config.toml
n_layer = 19
d_model = 128
d_mlp = 512
vocab_size = 512
norm_place = "pre"
positions = "rope"
qk_norm = false
tie_embeddings = true
init = "normal"
init_std_qkv = 0.0442
schedule = "wsd"
batch_tokens = 32768
dataset = "wikipedia_en"
Each number is 128 + 32 x the weight over its row's rms, rounded and kept within 0 to 255. Layers, rows and columns count from 0. Numbers have three digits each. The size before them is the row's rms in percent of the matrix's.

# layer 5 MLP up, 512x128, rms 0.065, rows 87-103, columns 0-127
107:128134105155087078173121110151142181080074114138145149081109086101081162122144100125110126155134104070045115144092189129104175157058111136205050137160108151171122099115111096137191113115146162131143113161166075145142146170094171077107098118148172127126132133150110151126082135126111115106123103061178162118109126128144081135123125137109116145101093150077141072104089105179175126179121
105:149104112104165117125163099130127159118120129143097148154094113053117100129132143100093152123105121088149065167117230046129171102131055132161103209119112094132177083146096168102160113161161202104131122119148124150128143126093155198077134162127156095122142115104115126102132136123105133080128179096095169120048164114115165103095155117151055098132105138143106175153086134093136122120133
102:115151131107164139053078114105165119137145155097125165122080152140128211099144169095114190119130134199123161224171126110109123143152136165167147117104145163083125172157105115168155110094154181141102102124168109096149178116127089131096108090158170097167171136134094205127121102127155179196122075121098112123107169138095175113184165120127166118146101137154157171167159164130130156132146
095:086119118135088092080130106134118186143118158162153146174111126074176112196128226091032150122122069098115165134111101117098108117163095135163145104133107111086126151168123075134203144130188104152157143137153122119109180175111081118122175116149139151095119123122141103149179168150144140139122195172106143101088099114135097171122153182110123139081113139181159180143124129143077122116091
111:100148141131116168160139196085173123112148126137136167143102140147107141088135115130114131086079095208175096120179181155155140167133135160092162161100154131103107138129171119158168162131136137154125091067085144109126143101151145051109181143130192156105048105152143117136116097168195129142112136140107077113158084144125080118159120161156220122078122128135072162138067100163142098096130
109:126167068126115089117191100095132149109140103079135137111123065158130157146144063181074116083160117084133063141186159112123091186100120144096126111153107202117094116131141174152128093188105160118098061122125157157107181156131140091130070158124113086182139066116098137127107146137173138157073099138133146120141174153177131113103170112140118092101032134096136149150137145150127098119142
111:125150141218147089078121162187102196161103160160162126145069133086033149139143160099155094137130090081118168158146122132108104122132103152153138137135131090203186140093120107129095089116106122100144122111153088134170164109106148141131091111110131163159151097112090156156170124086140141137198084080152149146130124124129096202117152133138118128098089098117148136210174130124190152120176
103:154133141146112028104145132115146146132108072050119120193108096114080161128101113156103133102118140105110124150187194159094156099126113135187123159141169140156195161125117092207156146117132100153133110160121155169109142182096055105116138146116140109114098089149171165123124139096193091120112175203095120120106133164134145121141171134108088084109153190085084161143115141108156146091113
109:150106107124129100128119101126110121156155163117071104167157113087126187143114039138101162101110155096088139142146190173156168086172116122080108120175099137116166127135172147148167160179106169166151106144194088107142200123152111120199146109164113092089099126114107117132116087115120172147140086118171112145055132155138115128074210079120131175126116153148116125106145187135093085183119
081:123105120140126161149079161078139146118138060135209140125111108102156126107150038209172160138107053104117110158140136111201087134098042137161140112121131161136168186124154093100150144136119096102096123156164117147132069126137136138135167124144112111122098168121127145088075134125132075124157052134067137099127137127185221126140106153138075128114100132090131136135137128130181148125120
075:115104122093135059128134116096113112175167113128159068135098126153168063106128094127080167106096143067101119133148134087138118125134095087177189082025140104152106082185137117153159105153106152126161096105164080149105121164121144106107124183172119100142114093109097167064130127148099150097083144194105132121091120154080118106128092146065129138184089165186158085155126127124107115109093
093:146142145130095166169091103191151106091055167146131130116130130162117139170121085138184133177210153138149104119139163121172098179102102151111180101125135156164167153135100074121118134122101120088116085137089183170131065136132100046135220115097100161153152153105175143182130151108144115140083143166113165158165125103135090135151105118117143086169151122128073169095110141108200130113145
106:140074140127152112173100136201077107185089124097148134103113100152132162188135089143136088056078150147132063118120163108167115135091168156093060126085155107224110085107126113175110138131138145089129097116104126125115147121147139152121105150105132166136096116161132126123136093111094067079135108158115159103141107135168189168165065208121139131145109122065132159113093112074152115118177
090:180153085117135124144115146172088125093100146131146161127106122083129097146085127108053163109166126157162107184074171116183093102095134131146141076143210152133140117088212146102192118150156142171147122134125173145121153107067184136111143113147063150105135099114108143153078126124118159127159098141126123132111164100204168186126107180130103231134141158161137169142143132127143107113145
113:071087045109095113148100169172152114156113174093134109093147119153152132102124143139187180112130128134125107059121119105111134113138129088136116088204130164062093159159121105108120113154101176155159166091113146152119187112076047104155189112144126144142115105123144093102071083116110076149132099089115110105114182121090104152135164154088149054133098173157137096104117197127103092138122
089:116115151132135104097089127142071069114141103144161189136138157137176114121133139098097127108142090144124155101182088093137080123121194069144165194151103133175128175160008105090081154108093146092204120147089184139107126119138113141139141154131123099156054098165152125127140156141141123068152155092140111126166125085089148158110126101063095062149120149097118130145109090095107135125125
093:133154134177072159081160156135106090151141159107103169255149136075109138096165136141090129142103154070082108154135092099148109167128139153130100168120125092123088082125101095091050174164159093103106108135092099150147137148168091118114157107109151139112159161100198158170110109127104118136117138163163153141154108111094134140142097176155113153159082088140147144083107077141167165118176
# layer 5 MLP down (transposed), 512x128, rms 0.0626, rows 87-103, columns 0-127
105:108122121113144214097149150139154146107171144122141089158098152123171083148084137079119182118103162112135174184166108198127105074125117114149173175201127094123148144132081113126065178111161163078124169114114146153144143083110131171140136093148119112156116094161050095099113153118122126180173140083150141118115106158112111070130203123142164090071108137126108106122125151135173066178136
107:160155119127129150102147102115087095131111092129064112113140126063152150100167096180142162151124112146129127151138163106147165142193126108123120179087086149116147125195128115087098156102161160103116087116127154203192144117109084180050135113097124141056139154167169126079179134144070192119136123159138173119147114141114123153125086159207081118074190154121154105108158121144146090092118
104:166125174098182113111137072209162101177166104106164145099153130119088066103109075114178150068140147067131064118108141129083141107123095131142144127153118106122102145146153109114157068142112160120102138118117144114112125109154129126166171176124107099132172139089040104146113129117140104127130122107157143097096114123122150133052094144126091051151107045107035117159145110141139176097153
096:100078104131158111117150188129205151147148120098115130134118097169054109081111115174133155171117181114096095175111087169124142157145125143192115202127128072177155131121114116122143110146154137110127113138159041072110139110089130143149205093098131089122166150142081120144121111101141115190130117151145096184145178109166132156133133155134182066174085183119090149138096151135151158168125
112:154113112145184114106179084132075108176102096142098128116066177116077137146124129158133102147117162119130149175138138037086147093109122085219102155101096109086136097097125007098152129093126084220146133153116123146126124115116053128135048123139130063138126181120157151125151160143141153164136121113109149107145142140109107165132136142160128163143133153118170099108134161094132138130149
104:125147101131174163142108117055128144171099096153118142146117079130098119062112165139071097131137160172077168134116152126126129199118109128106069140084103145175145164137078087156097104121160114128148139171137118173174093091013150136128134141177093176134149104097129181082110093096147184108097146126126151180142173107103147159133099154161127110093170200104137115078126103136137143164164
111:200121086161129069108166144115157121092069085140134172167100098153111141137133177105114153132076147182101121122076117132189189159134141101125113189124110134161158098176121085117083147096172083139201125175132110123094146064114157095111144108100109178126168116102117159141171161120127122149207116093066117110119081130166188134129154184113122144145140134136068166145116117122085128145174
102:137127129106156178136142099131153170149123116126149079097087153203216103114124117122053165147114115130121163122128169181127099203168121159117104102119164134112127124141124134144102099138112192138076152137143151119245168097110167074172104108111086131141105084147127151097154103108125140148116184126064160139108147115128125095101129072142155141118123178120098136105139085185204115160087
109:102121166134143125157082121089130139110123156129134086206072169157117084146177134121135121087099059161170153138136141119089070109117111071152113123171134137094140093164198167096142079157117129163098149116119193162110055159136107082156039107064101113140084105085152110115169140121070118132106104132111143103109125108156119132129116097125128155096029170115128073117155115143138143163121
083:103101072102052132127095138112157142135115107132149080085122147166173106145064091162099129109113167100084052059126180164114124169091142168110096088135117159136111144171090127124111104131132178129172156155153160116172163137087123143149144181122103103117098156141177173145132133065143145120109115168130140153083103134110181131075146185101072147131109090064112156108124195195168117110126
081:133077129160172101117142109059174095111132090181144067162127124139107068086143130077144106042102115112117127139114132159089120135155126113110129107144118122179131079096103127205142118134155120116079125114136141174114143079112131130138093156122057120113177083111143136092187138115146144073113131177085168205118101179134116193147122161127155162070132081124116212101098118130133100163132
095:105101116123140227126166180141128205115169127101133113121147072141113126169112143122145093112121181150100111122103112099128086156101144111089117079131150103089140124108079067153148151157135150151118098182103105155126126125139117159072168181110096113146183154129061200112120154080141104132123085125118155179135201061093140153167141118118183130110137108086122183085064156158178123143133
104:050109078106112108116113078129145136174114116162120143178123110108167072151103149156152105090178168107104151078089155112158119136131180152108079125231093103102121104081099121148146096154128209203114126145088104131143121089161148178131158169111097156158174151136172116132130136122089152132112077119100198147165149095129127174099117110108102140132117101082094098106127145098088067168152
093:102135179166107132141105106103070073127086134144119121141099135105133121146130231121127080096186137089161140150097162189175172188165155134140098104121212141075153127127169155083096161072141192129072095129131111131110101077126135115038101103155136148109161126100174108110139131170118187134180127108070147115135150153141134153138120138162149172111100119101148139122143188088137104122118
108:154128155112091123127113153135158104182132186129149126089109133178143139117136098175154130098089165115165114149118109135217106032088118159102132090125176160143192107164161130172087131128091144069101173149166139184140065082124164101097162142126087103139107120160126135077106067153127106160167127162106123071143143169113113156118205133103101166155122106075134112098187136165109163111123
086:160182028141141112146138163067089120120087124134127075130118091117114102179133084129129108136134168124138126137098173145160099097105041111102110109167119136143020111100126142093131053172136130141091152150184042134139085130107144145105130146110147119089183122111101107142100141061112160159127114127112112147114119151110112149142151127125189144097117152123137108057158170144167106195125
094:126104153124170115131153073150106093175116161106129163124106130145107140123104202139069143121125120133167131104189149097136212097149089188101114153105107154169155108102212113138154139156130098152046132079147096122102115125180143071184111172117098132098144133070061123139129118127094152153102147063114138164114124073112110140143165075122129141082148109115116175094092080086097132184155
# layer 5 MLP gate, 512x128, rms 0.0746, rows 88-104, columns 0-127
121:175160102143102198128168180045127175106140140108146133127081125143153116120146159159079123117135092103157151143116142172126079121076128144109090117123140112144153056135122158138133117123120127156073150158111112145137101150139103127141142120105086097180154173046129056143129148191143137143119155182143148145109131123125199084143081155156035132025124133152145165165121169152116133169149
102:138154153119098092178108144132124090078143118159100116205209120111122138153148091039124107080175211095103086120143114128145119152142139103087121143106136093133142084128154110095101142164138111159150109132119137155142140108109135099158131097094173095140108088168110117130128094084097072018130193089151129163150130145103133198163130152127081125111158140140111052079163099113089110126140
103:167150105129035145152168142126141119151059163123146162149113127149129115136108172156079085147115123036135128164085125141100143141169164074140132135111107144146116118185148189095156044129137200142122047154162143155181150142130120119104141130121146060137125154141125131134138132202130162110081115156058146114105097113109072123164150084134136109103115079105128095126115137182073152150130
111:127123123098135155085123125094169158183179153149062084114171138111100083095132165084112155077079139135124125174132083101167173138220113150116167139122113183119132125115141160133089136175130163108082129092071091112178146178117106121113153152101114116116147155171125119081100109165172089187155054103135151143109146118112128136192207145164141110130110112151132184176093169167150144101118
100:109124143147194124132179085058110107115076127165070101143131085106121152118100178069139082141179146136092162094123128166125132163134094109125105119154148146090146140100147149071128133159180121170106103121085107155140071160098094124107062140124113133117200150105123169133095157126097191123069113084109183111162091122102159137153121142161126143042139161063114084150134126138063099178121
098:147137123144121105101121102164162080123163108108155130043091090141151106026129123095095145149152064139116127131102121155060151122168116137124173113103150114076137092133115125105129145164156121156126117106144131135096103127104197063197155096154071095161132078120026096198129122095169167097128121121146114126111131113135097170172116119123135161082111174140111105093206154142110109106134
097:155143074108129147143083128123201083111141179136154147060135093193161148128161143194134161158150101134115147095010098069048140186140118151139152105128115133075087103134147102126157128152164149130101159120082113118164103136100107130162103113110105118155195140090145108113091207139069119144148132135077138146174186143119138124082101123157128147097139102136140145110127111132067143162120
104:116118136134128110188148114128156078058115181141173139181100140137136144129078129115147120126100082141151121078067097074132104152143104135113065099113069095121098138159167188118138081133113109143091110101156153145120073133135127151114090132137115126161194148134148150141169129109136128115107155144008096147159090036134125183156116135130102150103127086119092181099104078112116137187178
090:147106098092069140131157094118128061143123140126091106127180153127102121117080175090090098071148163131115123018185099165105154145056125139143137100130109119111092143190029154119081132114169171124136115099104142140116137135157121105113116106130154145145161066129188077196156099139120145105114150082173127136131112079147099149114188162098118143154099105118151093081157168149129094138116
087:086105126141073164176111104152166105118113113168111118139173137083115205104104138099133098063107099118154137140074120108103134133154150142084064097171101128138134134094126132110104173188160108193125116156112131125140139116156117130147108130111099089123124126104129112171174126134103157112135054059119160141151064146185153212138137127180129159057142086087109161033148109069123129140153
091:163151108095102097134136151086098171159115097144114097153118096112146136151153173128087070078128120144108161117124108015147138090082019121109108124130075125134073175129094142193136159108160120153125141196097189178134101118159106168116105157153118109103121148104146160095135118176079126123118167188108098134065152090137158099146112099125183161127146169097143096114121096084128144147128
101:138083141107123121089111071053149084094111111168130113162143119072183113074081153113124114115168132107117157105111076165135075136151111115161120082188087147048134136150077143079126107123135135118065125125092190188159079084135130170150147148150106067152163131098111122144137131166106173168110145094097146120132152097046140118064157057149094103108118136147109105096157144111096122125134
095:162078175169091117171091080052134082157133128121112104187130143056122106109109167114143062062136175113133134118119139195160118144163107094154109103117115088058146083150164165118157132115174122107132077132076174144189080111133086144122186097092170080153087155134128135131162145168110139129102145106103164093084129188134194155147115092120113146143129117089128109139149147144075108134127
110:156141126082168102092135170123115141119126169154160129106113045133126172141143084125117114077143147097089182176165137082164070154164048205125152091138156178180111134071121129124115060120138173098114076115194137107147116142150174086098150173142076103158072109091101128084128169146119149104151113148082176143149148137137174150084135100092104118159127124138098175135149175104139145123114
096:112146202146098123116075146171126043174150132181128138093108106142166135063164081088091123156098139148111161059145114121085144145212175116157114128097111177157142185155104091087113174102147159151129096144108139149073164074102090144085172138095164119168112129193114121115112119198140130083179116112090129132169142108115096126168142123116108112162123119129112102146102167166115174125094
089:130104150066144133171076054117072154160132081152123084117115140095162131109113124103140126092132111114103138132130120071037148144141130143171162114147164139089184152137103108105159148132148126205146140115142115121161106111162165109148110113165139080173134161172100186082148132086151090107124069066085142096141161170114133144120147125121120063161158141168100072155095103074127045081109
088:149168109085144118151154085162113052132169135095122135105087127113136102063133127154127110113197176132136130146105157131162100179120118158104130108136141136142075135103116162096072077138134149204134080156093172179161130118087188088161115124144083101143174098111118098151149088085116149143131142170165211108114102133133123160156054118145131151149123187127078119068188179121127098075122